config = dict(
    num_attention_heads=8,
    num_key_value_heads=8,
    vocab_size=8192,
    hidden_act='gelu',
    norm_place='pre',
    rope_theta=10000.0,
    attn_scale=0.177,
    tie_word_embeddings=False,
    parallel_block=False,
    max_grad_norm=2.0,
    warmup_steps=463,
    schedule='cos',
    max_steps=7029,
    dataset='wikipedia_en',
)
Each number is 500 + 50 x the weight over the matrix's rms, rounded and kept within 0 to 999. Layers, rows and columns count from 0. Numbers have three digits each.

# layer 11 MLP down (transposed), 1024x256, rms 0.0679, rows 983-1023, columns 0-63
443525520531465516508506506511550542487509480407484514490555526534485423477440469397387542525470457465416517510494494492414506567516531497526546475478492505505532472482504482423357514477455526
537528591524441549565497528553483553609475445534446500545418585463478536546497475556488495485543420566521500515507475536488506555408490521457471453479394493462462509464529572512499569445478406
527614588459474533513535515460508492486499499535519592494454471522452476481488455597474574456553471517459519485523569501401559457442346519407465486539465524453538429479479415448505565448552526
506438522484512519467438473548542464443544623509530440471528534610443506504527420616514426474405506483570522507488544490408474480507499480485457471560517594493514495488529596602532470517551486
428527590412465556560508545562648546531578502404497438467508437484548509485460544478526455446506539508519404471521510402538518464521605506535500460436531421505471479624540601466564510658543529
601483568463637484456482546440477524484523455495422458498427490484431502534619553428536518486498465422529576452390433551467493453513513567483526422521480460440516505396468432447508520467534572
483464432473533461534514515498476488593549448521512527541484417508605503450480532519463611519497480471585576509522472500509540470515389479478537504467594467363616531473461523439327501595504472
497471501529430413460512550445536506520484534575536518484523430491489522492546577529585500540499458437480475497464502477581522506502446521492479498515456545454567518512561422374521500537574518
460471437501527541417503546533541510480502418463506497461582374598356584471426566540440468465463474538463551431538477523527492450474423465504521498486527527480502470619424450511465477547458554
537495494483528491526463468548500498466531505479427502546466484512556453573571466640539565528433496499492555544498533475473579558533543480531582479514583530450526496452429645528241470573520508
472435479545448454523576516542556597468525494478463495464535451455493416488498551441510516499520432405408493465517480557466457514514552545568541562509553489463457537478519477414495508486461566
465529507460469482496505529447446564504535612417567423434498525404525586503600534530525476561469473540498586495493513605460481534492539503548492543445492485565476468512477447370530498492477566
566442498428553517425571519430586519595501429558605488561460478506448492564583421448407405599605508408521505484582438526421481346526405493473557542523559387434494487552476431520461478526465427
489507448472445594460424553452543519435524495489560567538552521455537525531468502406561419485484502505520470463535514525585461455472378563439511534490466433520501466436509447562503485445508447
545564427583620432537518514558451435473510410429456462530494451545410617442491545458508502569487494485567498586516527471383516462485530450476580499504613532486547486483375501383604430525541437
476524437517456433540507546405580463525508496525553353469502552535479420478499580417551433452514523418487511499456463453578386577522562386520599520494461601493477540557544488497561495476484547
469462509507444517436477627506517505581454509556509495475485510504447565451540466455525551454458547588514575498488422542424575488476428458520486543487547580471477499509440485440521481581417405
485558545446467465515552567511580529587595424464482488379521452509532463488518538550559535478468493546462599466466443474483475456530552545534411455608466509535494410530422433510569440507471453
492566511425574504501497482512630505431472533471583437473391481412521450435470579433499490485539497504513563528471590609444514451512513476541439596509481541476523498507514519554540467507593489
509472627482463499401497527505509456472518543571466587569558420540537491482429486480454622457476498424464510466429446472534506475460506538437570511467471464513554472527568544501550452519438483
551462555543408401460511505533410573476509539581514485495502603456479527512450560458529479448607535518476506552460566502559439589478526509507472495427619452410562568477574514538518485507594474
501411572511507529549504416534521459538497518446550511453481517496492490497484552479455510476524497537436532510390525374473535446483463425508480386539548517447478516522537543598394446496554523
487494686390454535542511572497513479535569519537539484477521485493551444591463510416607535486567485520488457504475517488543526465458506657424374415440490487487428500513509533522439496568470441
449464552453516565490492550523590533444484511469542465513464491450509518549567496478370493588475551465511424442517589548504525421541486543474500521564504490533422441447438534442563410499581481
463474499514564504505494507456516489462520560465484525511575431524505523548501526434481456472478466533451506469426513475558491489522529535517564496517532462485563485383543416515638462456460511
485508539496566498441521554548540482551577502659411470548515441477593456556559387535520606500438474442499503540509406388622521554506460487568485497459484503485570543439539409575518452482553508
547491535516457457568558427507526427540483513454488497478423488536546470571505534386532577499605564609455496580578463547500472593482559602472497471437447470487434460531486557472505498443462514
571477561559590490333475471428562504446514487535539530529567506572393493488541424521479445493473445514453526445518469463461561384624455499496515510472558408468498603368546467511539457557583463
547484469568508482454515518501476542502465493520503530463480487556443481514458524461527588545485518467519509487390457525489524492494505430474496572406417418560554489515513496471376519496442518
432487559597544503448471500471441503607422522471476558501464540559458527443552542450456435491539476419540507542482465447582545480447427524461536474513512504492542558410511292381375483445482542
588442450473450515512516463574519518476510612480513477533445470449478472493499476518436530487470523470502511518557434509500554531513528557538498526579549550545603568452509582456590484570516522
510570467486502567505451451548502567440466537516460465466561422487466530535479566592564510535517510551477501490385465545481489516501559475496507483458497521558578517444387591494576517530538542
420470687574527554553521561450602509470473561455515602562512582531546446500480479464511588461437499473460528482503440470492415492493497518469427522517489458444485540528572383499483515501556547
550430524492454506510448453502631510470574488456536503486544530459434509575491627459528490467585458425483477476570517477414565480477510495531434433570441580484555443588583566555444603552521528
474532533609518475474548493487505589497513554611463515437522499548504322408505537460465506507485447560475545468381479478423573634498450550543525405534472468507560572477350399567628430521482546
482409543416461516404584465525397587397512484513581468492529480470509480514601473453463527475419487506431505540498480512483532497489476470618565491472450439520400588466505529507500557556582441
450513414460522504492441475481432465417520469476519514521557579506419531462470483428431501469513546566483456505513495540483534516593525517505525564474489541543602480498416395445707485555451477
525470460450470478484528440500509485452494480511608575501496444620543443544462509490551638521501458560478514430429459446494435474476523546554439498464496498551565519483464672464391503472520441
505434486550517550467493474466481463483425479448398495457501496542453520529467550488484449531461521523506539469464539447518494504497522457518525445540594511458435575457496535503501506507484550
451582476460549588461471509434484526525496507499498495539484475436446550473448465416518498507540510529425552432551514484508455528474486482471416503473499465572515441411512453454567436493501463
498531516472471461517490463519464505528498497479521423563548482472492394569511477525479499534617501505522478516497513524491484554422523526502418462491470475496456518519509608479428481550548451
# layer 11 MLP up, 1024x256, rms 0.0684, rows 984-1023, columns 0-63
480461504465583454495456503403406503520450418490518478487482548611509449482617436444428482531387502573447616447476577435462543537529527527566500582476549530502485482512506516513536488503415583
483477510544533471484480462458397411479505533530500482642424539415485525537517530469670547554483521529517495629509508504487561542470531513493569466430534483561520394557507475503511447506437580
428514461505496490598552500525428496527471474520509528539498543479460503524554495405555461501550506537389546426480521522431416584528561416543535492541471596448516577527458514415475460478453434
529512495454655420523483445518427638475475432576468520506579482556514529538560620515508509516431479556485482459493439535533533599553472519505503514512517466482477507571480495482480496451488448
541556546564401550525529533561519443513465419520463473446518517507532488484489511426578504501443519530396452511558457625440486574488591523430522575519431573537535461521455499480516467436561582
491489470460499466501422435430540551495464490599532447443546520497476499569493442568574510562331504452528436529471487474492572480415507444501544495487446562541548425420495459405455479475518527
445445549535581474439472507448493494485510414479508602516560576429577527457495511493461472518435433465418457522583570481468537501597520432453546474469528457509524470460492487479546551389438515
541445536430575430477537441495478506330481488562481444499485538457434522521452438502539477479420536487453457458632477550568448509459618473440462480497488517533471527521462511460479361413509520
532485457524456462510507436555438543513375437571527431503424524562559441384529392525490549476429468489447430458498522543471563513597509418491604512526547605532576455476451475468509408543428619
588449467506624538582478364484455520495506379553466479534479485569448545486534486485480536426523411409533468537475550550587434512444425484434636432501518473611488538526479508553516490497482519
504604510486327473492547506565508613499463466562522449558453465517554472524512450518545550475465505484414399481502484512482542541563586422464546510538420555418540554517455466504524562465558467
527501478526494508519447489602614488536408512567368414504533407519420504478433478559490568492585545500455474418585566487535468578471531502440501524381493541498534439518478444393548483487542531
448449431532502491422430429518465502492521404499472499574480465459424455491446545445510480518499655489485544444481493519570553446605553491512533511513510594519472555462563465553462473517436554
512527595476582554493476464468489556474472580594515533579480546448424528439507457498601455452373440492498428418454530530581540575548440415464503483509543408489542500474499482495498534528383494
498536482486515501373464588461481546448524448543410451571579412532547505563520540492428611587443524528539451554506451585585566500507524463514467520392426573548559399506428450480514507506601456
506537490478437452472511541420426527378513544447394493508477449489540533506495582462551493549482517414504456509474546536445479578518506477493514523484471476487518412557450477526481485463454532
555411445539588476489491430508408495451524420521543513578439536443567521412443550504475410515548478494471464541567521468586428617500463556430509528461453432530521476373450493389561570500436432
400601486541524596426509509555418426493500482437521510545503562546450471522460507478491502528529514569504447492506454484506559515510571517466567460479543585463504514517553509456536485484512445
446510412447527564520473479556502549503512479498467503478436603532452571508611497499592415580464506507437489437514632527524447478549483499535469487501553572519478524442477476557525599455485533
523510600432537448617526464544497441478472488519487481445538462528508528422513507497480529449504436491490569560477499510583583477529447460515520522462457575458548447497474456451581527511498466
500580506506457519455487567532525556533464524497532386524481544494455440557491499536453528586436473472538469433594473542435551490442454551577471607383446538489486444507451455538457508471501548
530492446509595458523527413511430534440489435415410507577545515609512630446490525410514458453520556618393562485550502527481427570539498405470531532533552495496460490462387528468521544403520457
508588416517465512499484446501456503523542546573432506569478441558474510516485406537546511512576435488500500434485493464553573523590498513553564490502522531505500501506524483522480487552476531
550539384473494508578413386424388464463490552573496460503501458522426593458474542455512456496440562417556563533475527557510515483525486490458532587480551548540472486408548487447543467569538478
467456485524475454537476502530508428515446515458519505510532507450394627406577549457502490487559505512469549471431531545429503488481433526427521491534478490529523425507443477375593391501455447
447449339527527523471520465472401547499496460494480488591562483458529542436447442451483409490486490513559542477462520479465516507585461501539518449534434490555495525517489497561530500503475547
532488448539583452481471528534490623446476488612429476491450571409486524451530448471502558531490542415498493503565518662527446516579524532529554515431510475523502445455535442504531437404545496
447556446505451442548463426519532495473427546522495532543528476517510494479609395543568450435518455606458541568443608517543514521539455433399530551505500538484579498471417432476528527427530602
507488509524428386547509501472516528513479483558483468506543524444508530495462488520641487523540542479468450494515455653458437503505576485454439487544489467478491566529539474494459524516559535
538530540486503501468498464549467460473475458521403533477539568567461521495549444492535506439585472436506468496497577545537456413502519469520594513456477552418532451494565470447586541447536533
493509571528494383407499447410499459470433482552511509487572469469501478434461462506435445504533520444427599480573481528416481562419430456467424489450470414551588376516584416435571570465550491
552452425439507396495481485453493445417420487567411482544524561451554510503710516476594517526387525468435552400429478575468473482483548446481522555462431556464518367427524491477547492393429503
549524530587483452483460527527517325488465485462559463502471500470408443463595557490620520546602462389576443510529422501426594509455528543500553480509555530493538467480505489491510415520494566
515442608493529470506487420522546512489371535461483429428495499497426475506508491494491498569472441464453527562446496509572521525510540527452582431494469430518542383497390449481542473545625570
490495476564449454572392464498512414487374530484457508543464553473472438473466532476528470539512579472460528517526542513497484581525537510463526542538551576583595403421466412420566506468550456
521473445469556492591460543520428521479482448526464526497613502580536553470528505493475468479561621463493578479540526539471541549566520499491464509448539613535581472489401475381501470387487566
530531511519577370481514423479554520524446569478493413527475512472426618443541445546497487451541459445497534512480618482476450459484544439534488529479503576480579426521569472415546444455541541
452452462513473522529555432569510595515506433516493463486405394512485467456426495436461531519488535538512459516511556468487481513500468566493482470479471445483481478508523503529503472524525504
518470475535518545464536445542476501469520396528471486504545549526516496459543518463439540564456552520476410394527425512442441413497509564581563474472477492486494525462502500495498472496516457
413532500543529509445478463508563481459503536528488526508564471553463540464482527546528435476422551505507491454445490414525420457600558499455613456524495480522504480476449491455496544506564505